Part of a small language model's weights.
Size: 14 layers, width 192, 6 heads of 32, MLP 512 SwiGLU, vocabulary 6801, 8.88M parameters.
Each number is 128 + 32 x the weight over its row's rms, rounded and kept within 0 to 255. Layers, rows and columns count from 0. Numbers have three digits each. The size before them is the row's rms in percent of the matrix's.

# layer 4 attention query, 192x192, rms 0.0624, rows 0-33, columns 96-143
093:085085128093094096072150160094133058157167068125103090131107172129106102163166150148230164119153141149117122120112117117127149064180161165106106
093:142086138093075126095205174078126094110150056116173130124088206114092081122157162123168133109143133192123106211155129098097122097173171147126122
080:166123118111109148124155132056129088098111059114162143145091161101095073145183156092119122146112162205146170213172132098039166089121176149107149
089:115070117097051113117161205099148091140135058090173137148095156111119123152122182074127113120154126182179136170133082111073128172145162132121108
088:075098175113212116086143124182082055141132109087063113106119101112103160153137143152110161122163095175143198163115109082129095120168129132090073
101:072125163146184125169191116139091122094157084153115076086127137148073105122127148131146178152141095127180195134135138145107142110123128099083115
096:125152132145170077109117074149121171120123143132132156113147080129175121124169150159089083125083120107138110094140144095155119169134067079114142
077:150139118146123141114149127113093108132179099150129065159111142136140130159147115160143115095163119145161142142131123088105134121171177136138153
077:123116116120149162162159175169057049089100132135124154113160127106152170145163144117126134141172155176160103116126099080096133136185117127105115
082:108155073157111078071110118125181191164154087112166146089115142101127139120098104088153183137123128030089158096118163136176168054131193145109108
088:127100138113092080121115155147122049110143134086163105086136115110156052184107178139119084154119136196131084179087081170152064074134092157150142
077:145086169131118137124137179186182116133103141145136104084188132101062059133159211122081092073106154152180147164158146078133102177125083088146089
076:108101117130125152137110173121125097101166116061082127141217161113093103161169196156138150195119151116180079159132115112114142060090151154125083
088:124105148095084110184125105180118200157131174150094193121169112137100108166188150126100117071135181135125129159089144109163064142085082100091096
094:068097155099170182147135160116126154117135109122159088124169125113103123085110099106172116124172204168206126102159149111103101160121115141164141
084:128148108153097150147169174093131140130152117119125233132150104091095153130096157131128141138089090102121142194147124109131121116117185138109158
132:156085126074105095156162203094177158170153074138127097130095198115099105140099130092176117104150152144135073194100108144095083132129174139166134
070:121144112126179119173158170146166146173103131096172111107140175152101147117070184110142137112132123158118094198101094134118096163104159150160079
083:114117158100063128084177204113154098121137117124116090167158123137145129137157168113077092117153133203155081192144105131096078140106151136161128
083:104156118122104068147124128177094105157080178124082130127174119122087151085126191115163129167166091160104131090115100126165114132144118131128122
085:087152139159171052106121113149098197146122120114087107133184052078144165132144175171092106179149095062187143119100129121141168157173097142116141
078:170157120118105100168084131136114165188057103102161185120127138094120129116155149162091041148078165112114056101125123157105073197121098127161161
076:169131141117091098152179126077160160121099113116170077076136161095106110119158139104105110126105145120132175147106167157118090195103112122124136
085:095106111132119143155169135124054130081168103170150150158105112138116123133131158151118165131155139100189115118095106096091150157165131081090124
080:163159142205164154188150111134097087125101166098138180130109164190081122117200153122079107156130119101120152137097178119117150118119069108110112
087:119094107099142164108150094081136099086155105126171126198088132127169115121084081109148132141105193151208120156165144131124121170127143134109126
080:182165099143108083087147081090198143159133146139104090107057089162152115156026115152190135117110121078165157150131131206154086128137153114135141
084:121161129159153135110129144169116168126101098149087081100124117088153118143124087114141127169123105127155138071154144157145156122188155149108205
088:076146177117090139151056121147141107153196122138162164182140122101124085201117139150133113159090105138056147172112141134139106103124107154130149
089:121104123165153152101137110175127167121087095110136137066178126117169118159145110100112137113167151176177163121154122131117130119139145137123138
086:168151097158136116112143135120121153140070116128125142130122101095179194157096095133130127188160144122182062143113110146129144131165113085042143
088:177166045143134101084143114147095174120127167158108139122102141139200119140091139133097182087161139073123130063127103130108184155101166146067124
076:149104139136135062107143088167090122089103072100085120098097095135154093067152139147076134157122087166079155138129124067125168143140051126118112
083:184143087133149097138141132165128129154080086061110164129209155171097147095171173132080068152140072192099119142144142095081122127135115131092094
# layer 4 attention key, 192x192, rms 0.0622, rows 0-33, columns 96-143
114:114161121190133163113097073139168134105123139121147127111152094146162070078069066092110086184086142108098167120149190130146134131106059135151156
087:114127179118107111100146135175075072095145126182153132107104048097129093127155161191144112130109115145094105125140149120161132126198084084138113
087:120095080103121098091085159143079109151124082133093126157130099114160088175154111171169093105140125145104145089062099157150070116134070103130066
080:108107153093108093098137179170104115148100091184124128160120136119125129172176148155190122137192171122117152150132089150139116151165156100109088
104:108124096156148085064163078129118088098081133154058082084127137130146165132168120142172096141107105163147173122104115092119181048175138147149101
095:134148064133168118077123097141099061131098099195110109128140110054173127177098086171177145141146105111117150118105089090140131107205138155181099
073:067088152119131156106143095092171114095156130102136128154176128109127104124094122075102125130077154163153179115151132114110162126124106138153197
088:188145143165095091084119152132037071142135104151146075130118112121158125118171188148146125145120154117154090132095077108086123161156149142120115
079:162159157138110155108119098149122071071104101119107076092135113156127073086144088142123102155090138038153164150162161103080119119096075137133216
082:147114097107134132104089145186093210150101176116084114123180129088184124155143165161163125101181112220098090136110096150176132176126153127127114
086:128120122047144107157218118080139133101125168098098118130124147175102174138156101104054103158107120149135122107127122149163127095130165095171107
079:120151065083120042137115151125146141159182126155135140147126108122138103094157155098090138142135179146127169116109093125095137134110150138162125
077:097186170088072114025151087030103172113133110122085148103162111118170061192124126116131106088109190131127089078194111113105110087131124137211136
096:079152110099136070128098169063117122141246065166087175166145159106127061147126072092104178090134108126144146057119144156119163073131142122146107
094:109122139148129147121158107167105105163077104157191160133123120078122139122139090158148086088114135133176172124123152114118115116127109105130146
085:096120159118187108130129119121122213181139101138089170141161138108109137117103158092134144103162168203088118129086152109128143154131129144097083
093:132122188160108089079148119185111102142110108136164191112088040081127107124148216192121120162128106165129148126094152138162142129191079106096094
079:141090059059133084116138152151091084144085082167080094127104156162112146170172150165169136071139137175098112105133129103119153104138146071142080
077:125090135080162099084169123116093030184102074161103108133089112103097166154184137156142084128144147128091144129122115109111093109142118114136091
087:102178083120099139109093108142156098117104138130133094143098172135099189107140148094124128098088119085069126177099150107126172221169160151139117
076:155134148133147133086119095076119130099103111139115093147134156093127127101096095083182139133121092154206128148117093151089155161149139153181173
096:136100118124148166145165122068164180118157186127152168138078138144144177067113080122065165132122128107144163082128158157129144144105135090118127
107:161116130105111107156155153147097138175173124138125173211071133088100187152146135126141168117164145155142133126065098130151111149170179077124105
088:163161118161158152132085104147109124101092107160142147123166104101167060089112106168118121130110124050138173131124148119108160137125075114162155
091:123139146150109169101106102076139144111129078068070141107101113113095085112118122135135119176105095104100087078159168131143107093081079115161170
092:155102124145137102099165134195130146161110141141161154132151112077110148144088145162156110133122119154154164116094150119165154167144142092087106
087:129110095084131109148172182122140139128137194118148112117108179139108208151095141152169164139162128183135144084054073148176130114151189131109079
086:124097154150167196134120113153110082078100128156175088085155175075124166134127105148160112146130118130092173142149156129113136142128113137124129
087:161116161080150085113092133098135158153184124143152162173129108135118093088144109117097103143073130158107143120137182165148138133136118135089122
085:107109129158180122081130144149131108131170062104127121124172105128141074147153125172159143107148143091129144158125129150074087071120116110153185
091:113144131077148177116155131088112161042104092121112156120125154154111147106110162158159115111128183152132151104145100112081115147122095168109178
088:176115122137123119161121131116123158114154174114143108095152141150148143120149145109177171100130146059090107135158090136138107172114164111096111
063:141120052137103149146112134113134096088092130112178169148174112110152145126180115125063058190161177086104142157142141153133112088091118131163082
079:127125118181126100135082088119103111105115186140143146144156088107115108121129144124057091208178135111108180129109101103081132126129110121121110
# layer 4 attention value, 192x192, rms 0.0725, rows 0-31, columns 96-143
050:113125079180114066155093092180151102105140116142155108155131150154093166128114094139091120159141098131137145137101170118148112087108178131119164
054:144084111139152119121128144121119146172112169150103114151132152128108190115122145159121157152106127111153107186099097117150109096093168102162086
055:131170126166098132138094123136087052067051147111135092134123160128114110121114201116157138157103166120091126170146124104139158074126136137141170
061:146183083063144113109155156114128087152095122180090125125123063119146086137129206161115125179157160180169177194116132119104193106161110088188156
061:114109130129141100098157146137137212126169111108114169172129119143101178091103108175104121135157091134138136131089116096123141215143119124146119
085:149084142144159062114155158159151108163138107116087105108131079076063114137127117125106084191178158152156075184138121106142082122128107116146174
054:106134131038092106126104110169067089137141093123141122143159156133116134094110088089143130077115107127163141099124106142130090063101148115128137
068:108131197123097135127125136126161082066201123129156102141130149178160122087154045128133188133084118115109131108187145113112164135118170108051191
064:163117096122105200150136115118135111133094127135089160087127184133087109133137158099108123107066114180098153081117152113142161105117158165079097
061:150120116209166116146094137114127143111097150173147168104108135073123088159149192085103123112103152149131159169107181096122192182117108168110091
061:113172086143172094135121157139163142110148127118145166157157089179065111194124093118091141079104128092151129142126148185168157185123103134189104
063:150140102085104117177148193168111167072194107140131117154094175124095109111129109169096173073050150126117119193111163095134165167210127083121152
052:149133029114165158167213145134134104103106113165092156163143090139124115128114127179149145134073131105103086124130138165156101147099152129133113
058:179176058103092132142162088114119119107143126102056167166065184131139140139143180096119108192109124173104123099134200164144127108081136087147102
071:165091136043189152079188168095145146099140124142106122172145159202124151124085132139126167127146130185118123207125132087122202142129162121119128
059:109130130114095161121143117133117039152111124116147080200115117166159133171150097103138129113114101131142111162152119167116043030154128128093180
058:117099132146125112147129120157123113086112135138129148190097109137152094102139147115139159118068108116101177112139071111143168094093139131092169
055:099129094064147131113131153145136107130176106145148118204154126164189147068121091133158170104145128154144113194127099145124111039126106143156190
055:162121099099121126180172119107113182122071143121120150136084148052087116132124174120108118124111140116131171153095162101109135150113125135129099
076:147140107137113141104180125104120123148136092075161119101131154117096094162115113152094078167094111142198155122082171174081106101168117102177193
056:098116125050107102105122152156087154080146127190103167123093076184160096110126129147140149062113146146108134063131128109118193144124115136136115
060:068121129063074163140141136149127143113106143128088140197127093156112117139117132071137129138110111166165122108109133174140112163099163149137136
070:088155122136122079143077160153099118120101150183157153164092095100187108177123131167108126081095116123160156189126155118150117138110143152111109
060:186114075125139166097149105098118105187106141153122094117127145104116139170088125119136067139053075165163112185097131155117096128127136146190093
049:145107143119144154045122155144128117233090158122127091139102140148129144160141125116099144083098127097118113158171162092129127129119130173094132
054:085159104128179145183096142145185091115099092126124136150131103153104077104154137145146148142099125109219135198119135143141102110152070134172181
064:124121102060117175145186109124161140154112139112087128092154118139092124165099114145132124170106119162152075102114118235134113126121139105173121
057:147127121135090120144109110077143086208133120177141150130181089128163133197105117120128120104145145135175135133190155143139199046088082191190154
061:135099098112118135112158127094142138169100128098121125102141121119096131166086158150138062115078088143138118140136114189124101143141107141206125
071:088106178163139054115127130163174079125111112136088096118135074169089128122151122145129108154133160105179136106169090092155130119168116142127190
063:169110108085206148075144116110148187178135120113103193122161112133075133138106102117120109147180152194174154122122122164127142135088131123165112
062:080102124148126119126124172147147186160084146079100173133108098087083147160115149099112098117142156163126115144121157151176064167066121189165104
# layer 4 attention output (transposed), 192x192, rms 0.0736, rows 0-31, columns 96-143
046:087136133113103159143188127136113172130156042134123104135153096108176146110108128129173148096093185193175131053133070162139106160103107117148165
050:079123150115118111169121206154106151074187123059134195162181087128094168159128130125080095129156127170109157068068161099033120098146083099162177
051:090119150101196064185147135142140128123140137110155170174201118136106168118181192116160112118189073127138145115074098107122064162054100111124097
056:139137145127189158132098167188169215126112125094113144111087146089114123150087088145170155166124170090109150192130109113108181136095185135108100
060:134103102147073166129074113136130167104166116097102139144072172137140123107063108100144149143081128086109170113174129124066141092188119117124142
081:154155100168153197128129132176124166116115135115142158179123145109184141125127099092128135112085095127163195105124148134148162148124145134118116
052:142115134085127101118149141139139134119155152172139081129158127121152171151158150154187104149109164107157121197141175135156136078140105108189107
069:134122093075109138156129085090089191141195116148120119148165146084105147124111131099156144110108172140131154071139090152138077137121145091128094
064:088130107141119118165116111125148117135132121124137091111173075171157163082168113124040113129156160159157071087090084162213080167123132118113140
058:115169170178097102141133112114120087151105143080130141116144097172127107069103161127040118094161091133196104129124075142155064130072151142073176
057:110141151165086100161128160165110115164086113145081111113110086192114139101135131120121130116112200142082093133110107044126090102123140070084174
058:078117155079096183136067086121255090139104121104196073094138127171149163134119122098115145169119170115144076128161120126176139120127081153142136
046:135077103113132064170150149134129156150118128135113112088127121121104021121111100102147118143162136130128160114099109119076150163158115124150077
053:108167105138163167168149115100169098184121164153136078148074134129140071152183097158119153125156098188173111102129109150107080233161161154174140
069:100140089086127237137116144096152149117107065118128101101191170104113163106161081073106133122132174145161164108095111145090153123142124112124086
056:178133135108162072123151127128122146123139149182120104125090162083123161179166122135158165128142140129111085138104151140161159115090099117126036
056:134160149099145105164207110165103154172163118067081136136146090101098161097078160089128118145162126115130121104116134137107057150121093044133103
050:134152123122199103180150148163144137142138114144088116169147190111097148182089125121146167144143163138119137090110151111083168110155130121141136
049:105125152150192132143103137152195073145138120140123096127108131216116073114073146085105091111141135104119121099139166139156117151124131151097156
080:151142106072089096100130133115153130111152107191147115153068159117189165145135113172196148155165169107075146153123117112109160133131095150108065
054:143156149126096147126124129120150089197093146104093094159121108163138122129070093126159121134152125099122165201170208105099112110143129102193123
055:127122129104098174164121143160128107110141161147101129183175107093139081119130065121160107140120173093173175129136146114128118163069105118166177
071:103146204154121096104161149139136066167094101101098112053097134110092134127134140141152141138142135136152111165153155106179142112078119156147122
062:114150121113114115112167182166110100064109117132178149112120130075131164159109111145150133192169133164059110184084119056087169144175078091142104
044:107132145167112152141176090115093146064109175065169143136120074145108149152152122143049150120130076182085067108130156090116157065134132114065173
051:170158097190145059177147138148157130155104100096136120175105129124136130104100131117153166156138151142137149106133121096139097105120142113106145
061:144114091063131117171161203150091151084109143203113145123148147078117117170114111137137086161169201147104159168081090112068162129161144097137087
054:101151170139183078145140214160095128147126112156099116126148104127075160154067168144088121118166181147020109126100115053114161097108186120122139
063:130131111121101107120173177183143101090089094151099155146117150100120196143119141127183126181171150136043134179079079063098152137177117119102080
071:142128131182107165141129118149086165161117138078109203176094126136164172129115144105158151101117115109114165119133137144171113126128142086132107
060:142148088115104151135113154161094203057154109197082126125177124102127179098171082135081116126117180111154146119097092082046137113136134076098158
062:101103175195142140185093160171102094129106106138117158151135117154145124103133136147110108090101093129145139092150154089134107135110149140114193